Weights of a small GPT-style language model, trained from scratch on English Wikipedia: 2 heads of 32, normalized queries and keys.
Each number is 500 + 50 x the weight over its row's rms, rounded and kept within 0 to 999. Layers, rows and columns count from 0. Numbers have three digits each. The size before them is the row's rms in percent of the matrix's.

# layer 8 attention query, 64x64, rms 0.131, rows 0-63, columns 0-63
001:569565525504527543452498501531526508505547501425443526487470569439568571538599590460534547580502506453566526514537444599444518592456397548570551569501479472467491482494513461463535435489427436
004:507530551578431521398484507483475677639415465468496505485486494482497536454535402572542471505510457497505528507545492521477487534521555542445439546457490502447440456439437532527560525464549535
004:580431520442533415541533494477498443483444551577431501505456459559525523610501516390520511513516514457476415563426519560476578452526428466484526514558421587487488464524553582503428543557502511
007:471433508399448571544632426502410569495528499439437467496534563475531484505573525524442535517615563532547486477455419504501524601520482524495508506504507551419490479587465496509430497562505540
013:583577496528538485429375543459474462519506542502521578516410503375591421490524496431564517533448447520436529432508497530529503434503556506528524414485473542594494518400484522538516495467492531
027:613626487499535482512397508426488507524477516462458541455412554425613509554507419533550496586509470550466524518537561551498496437521479492562574520525540528580520519400463539517499532490553500
023:491424534510460506622632501495520388452482541527505451459576473557410500512399515473490451525533515492490496494533518528463509508568472478515456502546487540374470563601515461488434499560495417
038:615564518561512501471341497447504579481463520486426491441442518419487485441510501520548405548527427558477526486588545497503460532455490527569560498477508472543533450419404533483507523443522529
040:544549495543467441367382465439421668592457472568479502467469579487551491447518507531537540458535551548550532506495465476517454488490542534541458506487468478503515440492500537543579511453448536
079:621492526527446462477423463389508525552460490491474437431520517447420429448507561513510416535597499534444502528542541553527468479452495533616547486529480468429536522497368529515498561503521479
137:457531484484534541481449526526552509534518507358601505541495452494453503598553475472498484625537486520428464491440514512500586474403415480477605475491564431512549566453466563447481537487532513
168:526443438578590494526505560457489453506475559587487413393476552481550478574474474561402463450470498449545514386497562445553600476480490547497504528536506414458471515407517440507499494474487512
174:466586492542523525493447514460480516447416540512476404510470491507473488564469542412478446496493564526541535492434528438541533426472544437478427407546458458511602511537690499469507493500478486
182:496449538479511478496557428428415541447373389474501497483451439490490484421502506502511531460534553438482461464384538477517413541474550473540561507582564536479450526392492485527523506552586526
176:474432525483497494464445518449539505452528450545555544567428551493543424450499478480443489555669533452549436483561574496397494531479542487535462458433531500503492466405554541453464427510445438
161:545504481500512561562409518480439536484531445459530513503498512491502525502538435545515518506554450453605549549451542521436504513585510434409426501441575525610530582528496402510403455411474460
002:494500519498552529392486503472479545520477455490499588491448542530624487564508579481564544530486533531547449508522487537528383509451533482445455473520574447537525348526461567517540510543529386
003:478541501601480510572509539531504515398574433412529492428518405565441477475482520487474523486487595443424509555454492481517543519557500429531467434576480545493532472603514511456526520444380539
003:541531499481534428526535511377478522529469534484468463465444550544595452570517431538522545571549454538569500546443597613490505447417602523540579491463523454443546494492507494439426522535488501
009:619578515474541435483409491424508555482507509493432485348455430467495486517527354520542534544479510532565504574481519516530470480524482460528532516504413520440494475434503550552525527528584471
012:333375433509491514421510515526456484518448518582511509592544580553555533524539652519469495402495540468530438463429473489530517534514520530469483489485516486462496479539520523469482501449513550
016:455502471474480484339405492506476548501481519513527608605454511523579519451589469479497551412423512523500506453473434516535473518462538476433518489435526475565494429437528502470580534484485593
026:664602496535513500523418518447512494542512523452466508456445536377526461517476453503562469592543437534474504553529549521522505455461467530631545492551523521528486540426434549517493523465567481
036:437503485522514480386438486568462611436493463531469532530447520522573539452552500544497528439405503478549510444550452437507460585496558523411470507402502485580512413480576494485538500468433571
038:471466534443493498545595462536522491408476478458544528448529422578401510508532482493441448427405529467484494496556497550451503552570580404449492492409512554505479506535557446493487544639483490
070:565550502558507502498429493528548574409455498444432532465433458467446521494493457537499386491419446507466512479659546489471474583519517491478541508425530514541523448428512440430486569571541535
147:493462540497590563536447519495426527379481511516395458501562513510506494363465533455507549516520433607495495480500513427527467585433413489490531490481459399489504437486474537480487511400461516
158:477488613472468448410570570566495568460501560514558586497545464459485488517468444423538560531455476539494531352497449489486494520510414465489485505459583503479404515440582451510543555502533478
156:531446586554480397507477510479522491483437469446490471521505565529501544542547466582440539569441478483533553487537506482515560518543431459479617540517522396595508544578432459478485465396558426
182:471516600485481486568428502568485460537510437538442562518502519563485446450514546564565412599487536551563575415525518476475503498526534453421585567584532464472520576476529587475543481577516499
179:529580569486597483465531500446545412562480417563476530501474486612489484478552432491554435479547457456548485565523509430622535478475454458515503550399571529446479448553546511500516541462431501
180:508470587454556415389412444511497438544489571483539453484529534509562568569443578497530568510538557434488475508605514475510503556530584522578491485510459542512497560491557558466400552463513467
014:524459475534472572452513499505435568564492438535545528444545491645529607494493480563512525537544559566452550444490535492516465560450488450421468508419528432474520476486420599511425548517517423
020:425503460513481610501422518515509611543513440445440509533515508516523457463512542539469571506490531550473506446445397441488496435547516538414413553480500456424529478551500495460573523562427378
017:490437500471517578477421485531494511486505593520486600558559489660530557566438545555450475537557521544462507570468449506453574475488451458434460495592553446539497454440551492426450496517511507
019:432535629493406451476608518538494535464526485425502445491454433558492465512479528414481468462430509566538505505546507464510493618542558521456460529458499451521439498551518552633509522539431483
038:566516490447503508413479528535567494455454500543511593580409471471573594472458505504587564441475575535519508549467508564479497536496514482555528502443462522601444412470554550502504461438597577
033:495445531403564476489492476572504394513480475533510551495598463585484488438478539504488480465473481470410397506570578536495535505460514430548501525468512535470557515406603501504427498398418525
037:573549463541534464516499489425598526600490588402557520525466472468517543566532511516518534560495524565538564564508518523531519407584489546520521515537549490559501523549439494503465461492656425
070:636549465463617437475460497450592397562516546492572514466529490501546536599512561604513444497553477486485527511563516551489529452449512542571492470511553523556545474474449461541470501450564544
067:446497652466493493537450483491419473455427459472506541556423420543568476413512565435587505583524557567468463502520518473469481541549490454499559526526569498509443524509530566456448507559559421
093:534511427504414442514519474406523508582537500486597491514425473490516501578548394505459501432565544409528538549472498583441492450547557556527387440482532535484478538537453431566485492558486462
131:560493497513518523530528553455496487555505460489578547467568524523438425532539417527476463578601452481482455472436542553540563448435376471527563532481585449435494538437393454476536554465453482
146:462549497434531602536532497481377473568529543513532559497597509572507524449528574440562537500560456568410513491504491534443490437522484505468440399579521488469477521544436457550458464460424569
143:446535428474568524512590458427440534508450442463479446526477453516539554489508483507465577474470544473476485505339491445574472411435496520494508505636534454488531471481543460536584478470542581
144:477508533459546504456515567539497564408507548499555502491612474464528523551395432428493620545521519513515474428515498494454500502528411459508419479499519507502520498420656426480476548460512437
151:425533366491521606571503498532551576493560494407477584549474424499507545470477431523477489546513522503421431543604532516438495526496508531459502536465492497514572423442517496420466550568482559
137:532505501468441491532431449486543504450487450433523454561573491470375416479517578490477453579597500561480499535445515519472476479379475456549525444504464443520658504535440543480529481481508468
011:442493489586481448504519475445441529463531501389463408427488424411526406477525552409525469530406524533487497544416521492538514447520532500523439440472501540512437504543478593539572448438465435
016:491506454559547436427421473433555496436427490494507426509432536446525570511536482393633531519421487471541473612470515581462489446486487550563506544467478567529498453466522496436532449515518564
022:446475452539499536537544485574498378512540466481535530534551535581436472447396532515363472502516528586480476531492514541521515568487548465545486544530558533504490538488547447500405499401623494
023:528484546573373423440530446469475550479554494451427402512437486457437501518562478465466547535501491463531460536451413430545519514486587565441490517478480492479543474489478481541585524614457406
041:438441482474504564574566513567378527511505494549507487488576521590523483511469557512431476493518472445455463407547471432472489516504430494373448469501536444368489553518480506485442531513408468
050:380431491540450467484578445503485559503495456484465393524477514477542458524559528465474517461458493470514462461422472445506444517514491552384474552428502442425506480568471460488528503602379416
051:588601446522500501478414522422525555486467523508474572484389479453520535432470461517534435466456542567487556487554544538512510472444564503563526481520488535579503402431512539496469501486628597
069:486464533507514500347534505497482565468461484488522556448428472411468505488522546433548447425434498484405493415520535488518471571419554526507553459429500495500424455404478506487514521588541598
089:441497573461557435377461476525509506546505482374511511511547486531551604536563510571559533527487495480392513434582495470485507513485483536507607530523583425552542487474452512457483573444522545
080:605564458487404424459470447384521567567518561546524507435479518413498496468477494441499465519502515544526512531553548580435443431512542519609437463567458560469455468463463499542546481554548518
116:494435482488519465542572490487548383556500571527528439435529558495520456590439541524434482504506569444426432489561514541530554427531525524607518497600414551435527559501510500472484520593508458
135:548538519410475463534546476516523490511575424559430523501574457525462497365464462477538592473458476513561491592492446515595463523509429471553478609454448577473483437563521533521554532452483468
137:493392491505481509488507495424443513487498492487516471563521568497578525425465515493419669512578480520488447520521517482479484525484470576566510479512442435534463443466395521500482415361520471
155:449560486487468497430471528527543500605570561453572477589443498488506473598529481384507561543490527539505490564392428476547592441435465542502507450472469482515474511551518612520537476434480488
135:555459463465521535558426465553471441522537465477529430482491475434489419505454551534525550488547541497579451572358509522530474551461557518514493598517435570494494590398502613538479510491544472
143:439496530438511461487520525556528449555567437546534614619478553538611498479549470566494531575546514496564557452491481476432474433509542495460497566560562490524499494477571526513581378476502526
# layer 8 attention key, 64x64, rms 0.139, rows 0-63, columns 0-63
003:415451504523420473436490578457519475509486470435471549580581401544407541492448500571456455429514576552465514487513524505468527474482544406487427560467396486443453477426536445526433528493529527
007:453451521565455504376490567502486465547481446449475538541619373573457528475415452478413429455465546508488518478515495532412539517472524447507421529511439490456432472479513403492459461505518524
006:547511465462554507600488439534515519470497535600522442431410605474582449491549544462574567586510445474526492533465458470566475508523480581499551448504601479558525548572459571486569492505491457
013:462411526591449495374435573493524507570510458529520526561574367537435546475510528492420468427490544482484481457478418470447550540470545400480434511507451497490518458504536450503455464475504573
019:521603560406548502667566516477540482490477504412435483465491549473451475529483422555568480494523533566497533541528624556478434486472500531550521524472462449465487556417553488504506563522531482
023:569585503480536519535532558417461435575496502447424484452565524489465470541501410458497430528492491553521535571519592559409450456468449542599483474535503458448449592449514457489452535524595466
013:498466521525441439482588491504472509426500522450530647561543548591468537532390473516436410492472521528516461459486582485547503514566510576442407506542393532538474480498514431433468510501510519
032:561517508485549497434452534369477476567477478506418462411531508503516524537481456414510432494500461578487563477506560587369432449479475472548538473477548448428478541470438536567453541562551493
041:549560492540480510417442487494488602613542515615543482477586555380519495513517539438583490492490406450530491439431479510501427409509550500535536485524526545533571514479483546556522481462441523
063:520491476531473493501541529443483466589517529494493548474531521462515545554529493504506460537598463529533501514379528465444423393511429547566479469606484492446386582515499602582461521427559477
136:515528434470464469545459452601438504477419480437530462520466465484471518500586466494519468624503525418479496497556492516544542375414421522510468516490399533457452546465544448484524416555587499
156:523522437464549550475508634513504518477421464460507491442485592540498470465522541457374520459424448427549564561534500435450479456493519556497532506637603516451481505514494554464480547454463484
178:596359528486476525562486560441484566542512500460510564435510455462457509588605580437489472443501519533580495517511470472550547463487524488483499477590495495562528496485652543462458515500483552
178:481431571522531498503555367575569552426474502476455516495363463564498539491461558543510528505547484457577484495424508560457474445455486456427536424555491586473453473482437451469514543428519517
175:457449489545454504499560468514586529493543530488531469397475600525461447443476544463455513624633627449488563551551489510516473493493498481488518510450623514547489521483560504550538508488535568
166:456528509398462550485522509474415504546588547557527503397452514534511460518500451529563490490477546467576477611523560416438512581456457460511491481524547492577482580534443388419534456493543481
002:431449530542408491385471588466548493546486435480499516593581405523403532480457518557479463400497559515492494502505476510436520492478528400486437530490424482452462465430531419519438512478467535
005:548520489412549501645516435522516514424465524493524464433411620444573458529510511515544560557541437475549481515489489461585457505531476570498557474510582476549555514541459592523587516505491481
007:492467464598449519380413525518445452587521484592521509529595387504535510439511480390430479497452515471520494461495435523461549550459500436518457478502535496499504505570471416455460406521514542
013:482468426598485521391444484541439487553503482615557507504541437502573539447504531381415504555468473445521468446492417489487551531496488498489466449507587505528516500603428458446514412503518512
012:468472577543421489469502593448517499547515481399535510536587430538438480520474505512519425412513584528508511475573487559439528540451497398540430538497425435481488450430569426501431500493547558
011:448580506440577505552520506526444486441452536405516479468459612407519483590492496537513464554535469455474456525639536535499467491501408430539549512543551534485588469445467465439524490491581498
029:541542511509501480519543543397492433548485519429442506489543518526463497553453425489492426514508488577486544552521621568404448451508472511590483495540492465407418576421507464495425570521586487
040:465487529495521544443439504523513537453519487538509483493487519499518457434477552481493560408418514451496513463552433523546525614508598440431552513424567507569641417517445482489550513540384527
035:479503471518475482497485390588492609398520502537569539516437543515510551441484559534577496528478501409499457471517476459630531484493570477412490472428443544581559475480450467505559470526421515
076:572506500498523534448470478396467482501465477494417471418523512530499549489473492413501451497490452533492576469528567614397445383481518481527553460426522464424499541460408533575486568576533512
128:547444530419545579501421481473542515508440437481462453402472432501569503532525455502470545514553533596460489410499448480415512578490439496450518497474553419473475446627510581526568525509534536
155:541503491470471436483553520599535542529446463453570462573489533496552377520392465539558493480503506496524532365529447543562507538484479437546453519546545458427445457549520483454418505525437582
155:515519535362511469448537496526498575448407490423482514403532515499514448546434440479448471500457480491531573478517574398527494516515495522472465538471414477567576528604395496477530442507453446
180:554522560467635468530458454573418542487497496564451624583506580471462515534432471493403476511498597502552481500523526517533507516460484559445553497486517477471496520590518491563475497580574575
190:524534530445508558438539574452528482474467535504457475543485570410408523524570505574540586542527530441493451528512558395554520470499499378419528510489507547423510391498478518596477532550487537
177:517501577551424485452465404440444482460494595393514514476579480468607436552468493516486548485512470421486581576489462472521501460551450551481535554471516559456518477439544586451462464487512597
063:433534517497470468374534545424533456604504421411511500503504452560424475486564577457411469420501529500499528471513473560436540538446482477471458498557444532461442459483493431471476433431540414
050:421540422366513434549585517431486536483455503468453564469473523502501505567544569476595485453544508517473514510531498599536431484448506541483567529461480542470508485445502575485542525357433525
028:402647414429486455577600477400506477486501512511471558515428494445534464495545534468551455511505543491496498500552552604544448572461443500523544546456483504438503523470468532450451463434459444
043:622521467496505575489433467593551562466504537626594441508554522468439549495443457490565456562541463433510515547450522495455502426482522549570520546477514474472520542556501546546494505426458600
036:560531534562540446444521532456464470573491512455531563434495540479453535468545420440472410505431418435538535500571570459430448358520510498522486439557471545524490540453404494528476523545581488
035:548432549530508546630548439533534477548473524512556508551573470432526543536494442549508572483548455509528465530506472436507467478592472534568503472494573410456527608553516546447429551580492584
039:475579493492439468375460467464370429532525545478537519505547497461561494553523461468532457565533471410520509492458502512487475418448408500522457540542422565462463510514448450504506361461562514
064:469575445441507509573513550481464491564511538547501474471609563370517481518539470449552501563447429413540494587461560455515431414504481537588517507530535556478561617461486498478513454489510476
065:476435559577505449510589489444509518506592549493511582492382518580414529536484517554489438493597604584542474576507526483542538559515491472471483461534439477555406513514539471522428492508551481
066:412582484489420420456522530425449518534525527466483524452373489502439497527605503531540408535540540457517503543530522482506504458449438486497471484583462577527445512444436410494540423488586449
118:519520459388542577492538510550520494519434446519490418462455548494483500497490436542549527616552518499494445421519554480453477451445425400494493445504533466401403516583429471565506532562550506
158:473514517588474555516467526433452370553541509507607605476516497461580584517538532499489446480568494481505432415518469494458468492516411514499478443626517492510451511581501486506502498455587563
141:493475520464532542564502503607574560520435477520482526521434441417479565516569545543505542494458438470568407457410502471514472465461490512463489464642463579512523480534552467420549506387498484
140:502445528459432508560562468508541567591502504440556466471532478464575373565415457540586525512521512534507510426511485530545494531523463452559447510516548477479498503504617454370452513489469590
147:446549451563508573584423485492563510522469478495493477511461469517473554413537470517451537581479528543374457504608524562480512541505529538502477548440520477502541472455585400398579544519580509
145:522402511426538529543481451449503493526514460529416456371567421461459522533550500386501451549543521556506540464462523555428474421461484521515534467415472471549550582533505539598562498533539472
024:574415489551474551552540486660514441509447539589538439551574529488486553526486452573495509489512468422566459557516493422553478502442507494526499464472563463563613578512503503474490538553554528
021:543472581550492512496546556494473375524471471479485493458541512610435471484545532545383537458550468475463533458468434414413558524452471454456452456563468501466456399542468513488418485530570457
038:628470634585449507388507500500545472527459525491606461571547456441420523502563443507544424454508490430562490507562492486434512485461500488567553487538463473485471535521430501507452462539536544
035:500508445475582530631487429493478548386505510558523556489453530463588520557404514525535521563511483499427470507497515458511481559571455422537505472509551479408467414537471576461544566471442559
037:408468553495465429599556447505577469518479509517503460559382428471503500500523531543534577405524559593498483502418464502575553535515552532527540514383471479586531495483595524467504480480467502
031:484480501468490578472417491534445481449520496551541489518541465555507537504479582554479555480545510448430405492500434481448571470435549443398517525468540535424558367526575451477466524404475575
032:402616477549514367482525491438466529588496506482498534504466507423474465517535493432531461475512504488534569505499527526526437521474448492542466491545453582515461491468363471506568404472600438
065:505491535570457512424428500540468371460452437445544425511482479486576498479532559453505535446484466426507499405525390609453486452463520441455554488522539525428520402495452488497548476507531568
082:506537573471492514461406393522459437435442493452482504464474473447608526525472413561466529536550499462433498408523490501499459476488419495434529517464471524436516442599454482497593487532588587
101:534503423593443471533508475526481544488571536599566503451551545507461585429449520492581463594506451412484521552473533490514472350506523469565450426505493547504496556386484479531497509489508478
117:487524457538484491523576540504525448507406523383505499552539538516457500503505504495418473584533452457465536490494558522509466337523460573558474531557443539390394550456534532541422503495536509
132:458539522500503532529560511426554481585571543598419513591569469424448534510472460601581557493520473589446415507384570471494489547563518477532472506452466502478503484471509527564476544456461456
133:402488485548463515460524476483635506520481494503523471405507492509583493451452505512462546531572467522478527484412483449440418560556459570503480504530551499560500498563455585497580492343491451
150:545471434490411461512448530527497521537488493487537457517498420451506491539625482530550505554578531526460486495455394412569551506468435519523455538512422481536431494516598629556511408474502468
149:500472480465567505559486414524466534533547513548398461524442462534520450525532477513517554516499526520538491656394459512422523508446468573530588495491561520451377571445555581490481484490538488
158:434554500512526480544518500648506508546511530580537534595529612376473474473487491510455531581526579426522445508477482470609450513479486547484495522514541536546562531562559454517560438475525537
# layer 8 attention value, 64x64, rms 0.148, rows 0-42, columns 0-63
116:522453427469461472535451468426479468520516397402532428484508528426443474519413459550438478490485542560515394419472531464552433462491597491534516541509586549546448469508479475559403430494507515
113:499466527469531404477463538408546463536481507442560586539511493635527537501495489470605494527522517456513502489513474433459518617339539567540531520561450556504536478498501457570545514489464492
109:578546489530576516454503446508511415516511546457518396517487506589469504485481434564457467504489606613581525499498468572458596398527464525526403444468529535483568429532517504499467494434489525
111:533489504534548454558574417481450534568395474553488429482488530488547390470530476416476491468518501556405467544433545496559518592504441563565498545564485507498545471483524412570503459538451588
114:529494546434580497484498522548489586449537467527485496499517471483568550534566602502467456610410574525433501515458474428496552550512517464563464478436503535398482519423421409467473448404493499
118:501546487451526488500518557486505577513492464435555506512561485375540524414477563462501460435571475563557527526488544454379617501526534516531503535426526607461425517530467445466571522529571535
107:482451532526589471476476500522485476567432445582427445561516520529557507559550527521454462506555485520530530537522468481501424495557494408515369519457460516607438477418446543425470525578574568
117:513443511506526466503363453554497534471524539517435500570528548465536460395482512540517501497559470464498450527461599468459565480480470491546510389503449430484490432476510450392432410547411449
106:399531564490487481538532571466544492580488514429384518403479526390534500453459521511499407583479383509566471530492398531524531484478522579468519446512455497514467474479477449508427519500446553
115:370488540458546473422504488553512540501469453501505587467452412528497530544530445558462513444546472534475477489537574480500556450547585521645440467521565458510526608495551512542458469554434468
117:574498395472502536467485558505574512480550444464471527452501571578572585520505509508546553465519524455487510527408514637528544527506467471590485521476491531583560507579453541529414446585530551
114:494505442448592425448487518474533558535505616461509484519521508501480412373565441486503537464502519488474407465504428493558531533555542498438525450566482498501562567497446481501454469460656501
108:504561478467519481517493402504525507594496468413409467458614535504504486528579558529455505434535602494484499472516484552542495573438513528389416481526541502482384522478492482472521535511401428
119:496622539535460508549505505537400467551432498442446531513490488557466420481503562401545455550491590465520478442403509470467487500582576461601513501467533566480587471540499529432508545492496426
107:490491462486521491491468498587559508555464585497498394552537448526543476553480473424557559548539577463518491513574520446411394505527565494470446423513391479499465505554435474535459585541467587
116:394526563526503421522460567545515584496575502456490443497533535533449544483556529522484613493479482608482497533568478513469460431457418464544617590549525526541488548551481477476424500481469574
113:531432575493531464584444501516519483619521462453535457513429533572507465458408542527512492465471450463410443550578476492443591427553456425404460530491516480481534545510486537567587501444465523
097:501437370447490534477516450577499415520453600545436581513460516476521467599493533453513538462498517553475552506549431473425583423433503514533493525465530551506469408551485387521518500524537467
110:571453508524433505510411520515597475524495485505505576456430545472489411468652506534527552509448471489519481485507534537439381573552501526511439532437428565385514530571550484498480474494512528
115:498543516590493504506487509499576464493474491534500460468471561396486480538405540529485583396495651490468473473456475488465599513385519475539469496542397501468541561499421523452527508527570473
115:469492558500499591479487441453566538522590503449492507579486599520448476641502483420514492544463404464515478490422504520494504522572528545560519476479473419434465521455512449488608515546581439
115:383513491408505584483449444472476525377545425533498495484428570500467478480522461418479438440551491501548436445495463532510519529537460518496406511519440533449511490481445587416480511471427595
115:492558578513505555523386531500512463495454532507523468527485508585553541505494455386422582374531495505511499490492480510570484462433523430495498515400451540486470530539573347539508514447480489
117:526430577489449529489645449463506503468511458452414525572527597495583517427556411438567512486462532575489490479560510488467528425406557474481437558518544516505511580465460548509468516483517453
114:477411461499568473492517509466512448594528586462493448562463506470532530489527516490506402493509570449545510424508621539565495497476507431585597537464439482538508558536470534458551574400419524
112:534550443522507461441563546447532544529600521519462538485469431559586421557491532420469549483504478521468412427439595481468454440438440501356508518471511498508538533438498537449467465559451480
116:507428497475514511504468514496408427573439508540546523415502488475460564439505489475472618555528502538571570400497476521516539511549451485420561496517422570482534511355473497485453475542480402
111:512532446562513441403500441499527406447533489547432495432487548534433558486496581463615528557504439507487543438502589424515560500514483500494449579507513459541409570519570486438533488441526577
114:534496531426539537436535488541497480560492542503569543462502548516417507425441503469508475460421546553319544543439466471546419465453481499513514426461508550518449494473472546376529498531466574
109:486485475506543534503491496559442537472523579489551488485508517514534503447503501538474411488492381484482496450459517441529448522373468471538392524461483472496583490479516572555420572482666423
113:499541482531466498587499473549621488559556499532472522420546475630575454496550468530532434456555498522585531447518505419590532440492537477526632483505462463455534480467455512486468471502594531
101:436411553594493464504468499593538562557529491531580481421516518497552516538584422495484458494439503493452469496463571435513560500523462515445531464490543632522469492553507560492540587527516378
088:487461581495456507606436535464544520551516529494501477566511492556533467577640509504467478590437512413601485535578476563511404524521505496551523455471409508450497428529451447543508516435481522
088:591522473485470597518526438467465409457510454503459485490462589517492417589459602401538606499446539424490517445523476521551502480447428554433404473449465485512485459437446513463494513489502467
084:554474576489507530490539421442479505490445546452471489653529574507454601507494528516499582586537438558519533516538461458429555500483519544580469493517594420470497510550545455451526406501440491
083:588451481546437482498487453507517511549454579442483471569459583402538422471486518582565547447470537536451453601557488494411432474503615488429465555521510458564517529544518484546491526485580493
079:540540525522533575565548494552490542541446515491502519494463459529596524545492473534530497488483653441466598474440435563413515489533536427513464478536487533450624457526422588522489515580479461
085:595492505505482499461618489550396456522490437529554509473434449530454402506467487521519495569599472494471453583494540534478551502546525544537578524576477485552604394501469526490508414564487484
083:509433428447541609530526517491512454590486546430525494581561436448418525490387523514445408467515491419568561560542457543549512513532509463574564517513519442550450492500478476569549549435496501
077:544525393579571450484453504527494459527444475546477548510619474540485547603575539560466503526519480533556533562492473490459433583508420476458402529517583537522470396444533463530497526521536444
086:437495445545436545495376470470562445436503464520554582505482507600429490640447456493477537463526561526522526469424534438544559445571593462523501585547507505476505526514459471499540448533482475
089:589536490447407616503456558549532522470496474473482478442567523545499585470413477459574542503485570474560499518429499438493424504476480515483613537525476529518417386456515445473530426549532499
081:556479423516498525462557478515637425533542458483424435526489484448580528562479465490520415533529548490626470506538455461484593429558600556453454443415519496498520490511439516480543521533479517
# layer 8 attention output (transposed), 64x64, rms 0.126, rows 0-42, columns 0-63
119:446459582428591512498509465487513477468477447478482497497559543549490596433546496552499588470460514430427534562514595446422561558489508457429536508545492606495446478526399506538432530509570549
103:589528487450564464513507418498508538541466455497488453579584421387592500505462492437494418476458599531493488429495563576486518628457459549563462500524480453508487501457526516411501484443473488
103:512493492521486501451504503450397480485423415488517538610524587519495552487569500553487466468533477560599535623468544494483542402489528484498478591568561556564606480507501526496487502420545544
105:549505488494597536481550485485543455577467463561475529485463486473521533515463577565511474499491540423518398605492545552491503537554516506427511385524609467434524521477391434554606500479454495
108:480500496530453447503588497449482443506499532548522573524526495566446597452390553495572551477580466599480473492535483530441507524455475512539447408494480564396533479464570516471444448484379540
118:418438594492451475499562513508515479430495562445572540587502460532560580551423532490505460455508513493420471527438431546516504484494600441516366440500446487492421470450503478443514561536510561
111:419510458531450527481527601453499495460565457534545457485540536521565553549428518555530555424487522514494417489510542481516408462504523462481494476536507414578569545634456486543409434478426433
115:488563522471561469502422573401506508514507608541634611480509543511476486468463481478469436577501427494496552566582522477507586574505507487512553438485497432571556459524470418439487487500484487
103:512501460524449627523570546497571461452555496445525516530489529393494547453487503513562390577504481483441478490542565495410453513476571463439459572363510453503466534491466571535508477472494566
116:540485566538530470377452416530546473534475568520510530527460479520569456516471477508574531464666529466495473515555493465518449524477527490613572544483551540549476488532429527532444531504406585
119:479584457413519514459514518652531462475505475563453537511465586495556549514405489513438541491470531507616557501549510518522489474373445513542513522553486473503503522525483380503496472565527580
116:546542549488514462498514534519477505524406484444462464513467546529488400438484437472479405477412596548441498468504548456541544490522527429495446508510482482343580497589463444476474570529434565
104:545518489457473441580625507403562384514556548470461494412544505526565526531628539486540498487472466606501497575458489480456483534513457493530500467456513442551485529503456489501373528521524530
116:484482482520594615493519468509437524385493498528529447477466451632467543528554467463505522550493467565480468555401517497543528512485412469588448499470451531473507468451380495479535417475448452
100:527530433471555549591416519434474552508584520464448463411493421571600527558514560507505475395480564532497537549540509515475511512519629514538499538488453509515561510600548494415524475485468539
116:518475560499426526481453440521556585461461448458499484488560526524567485539424551474499509497477439567440557531566476511515523514450450577501518549469640484495425525641555536538592514468483569
112:518443480503533459513558518442518564551460500499496535493520422506448521610515452464426476434433502492554532506546600357506566421443504478505416478526534427570493484524515604551593507479461503
093:488397434464553544395457525432532571511490487581425550523522543420519552458515585496497466519512496565531449570523389479562488455483568566555448479524425489472489472494478561448429532499580471
117:504482501535462412484523467579471629515541488533515494465444556527467480481471582558536445524381452511566554493507578502531496544522570545601497468557467520556434570464479448403494544462413471
114:473552490461530462481507488574464560538519532589480508562536495489494545463517497469524504407481566547467481566431400404447594518451538527506432506357494501547501530494479354541514471514523434
111:487509512504424576408447437445491505511484526568474531387432565521550491498589471425533460470545461442544454370442516475496551544462506531440470446497390452491492541409513484471538490442449497
120:415528505464394518472536449522528464517647528481446555495458576484487494476492435473514481562592561500457439593511637519521558453521525467478510510511554558575535514488535436498521450514461418
107:555489558475410467510372527501569499547530548493501483552480489562523425528520524537436514510453578540613490588471458522461525611479472520484354520559505512493481515494502524568488429415522466
117:518592477571504473428481410523472600581478594461449480541500528482589537430525521498550531592435504559423501476441479528517521379446519537467512468560536489499516543442477602564486526509510543
116:494507496492525511483448482543387433555488430425535518497579464559569522558412419503460476436522483554488558528551548527547551514536506591499479481436415435476499576489429594507438473560530417
109:471531580520547571565496468548578570577539504525454553616460531602436514610618518531532447486486511527503490494577444584530512486473484462463578531512477420465478519494501507518480555556451450
110:455474524491538452565455499492438452530498458508577496556509475383507476426598498630454555575519475548494494439527522510545535493580497447520451560466527446423428405542563439546483458519436473
108:401414413509446444575452417518592439555496512523563451499521533464458503525466531472424482495563502474442555500399481522623520500451493507519609531512484462511556627509528531506519501521505515
112:542520454440495610471583559477550426471456432493479541481527512465460477450499555464492493391476479542467610490400426561548536481486531459488501468520540518532514427506496572511496492506357402
103:439527595557528453537465413525477527477502465573450521567475487523517380451412440494493492522445483540520451442491501501489404519477517482334489481475492586519580469487466553481467511590481446
116:514535443472521478457470495485464435509561453535476543606544504595473479473485418487530464515370385463448424506502466513527481587589494572554473593523434455499552539546513495561542510512456574
105:603483487528512398481579531573506511431491575548480531521603552557520450552524520487579525489513507425485539484457546462594500571534513502483455527468487449453514414500566619521447476607479493
093:500554466492454529436512466419435554468546491504493463430573527583579507455455479510546503521418453490597510500564589494437419532584486618519452487471467527539466542481456554459528468381470477
093:463550386450475516546484503464491545597563492609386511473443545449428558505605521498516518548502538574521471535442525477520518466447494458442519478459470485517475493442426505569523381506536422
087:514479481562442566448389446448471575589445541519593526492547465427522587479555529449442489518526478463530559472482466484447503460427460531506551431571522529536521563490539447455502455364534534
087:506461459538609446578511529476461523479468525432504446472438462513502518462553569459453526447388526514459533523486503385471518434433570560452459477579501510546514542574464458389504582515580520
083:558612450456566532500561576533449507458578516558505475551463464456503576540551440513547529457505477557522504463515455469556490417527422521609376518516457514473567425511537427518464460554444484
089:520468513485664542434467480527450517430427408510484545503472463470394546505508545463504493515503487481521443433572573515535458418503550512531581475526505469448531444490432407569601531495520473
089:463468518436476561464510509422473368514467464456481522419599392435539490477453452499389526447532463523535496479494514477448501474593501516502419480478370490498499514498470526504471476494628463
087:502408542511485443545567586438503547447467473551456488469553596462528499587514550558522530435536472510591459460431475494501385530516441496515547491576551477505567490545511486426381512474580520
085:462471511443523471416438440469528530544542513558474501530507498560511497452575493591570571468585492443543414529424488385530658557508478499581503519571457527491453521459529460495459544459507501
092:476553568442522495566446564486504366487554526529487544462523472501485583449546552468488547506407474484482532468467403543485498592525454510502483574560440535504558428548534446477645432506497493
085:476510401511532484508499609522444420497585543441467593551523516515532627506522466467519457454475504492502515517543538465457491473537619504521459627515429469508532543403535509448419463464532532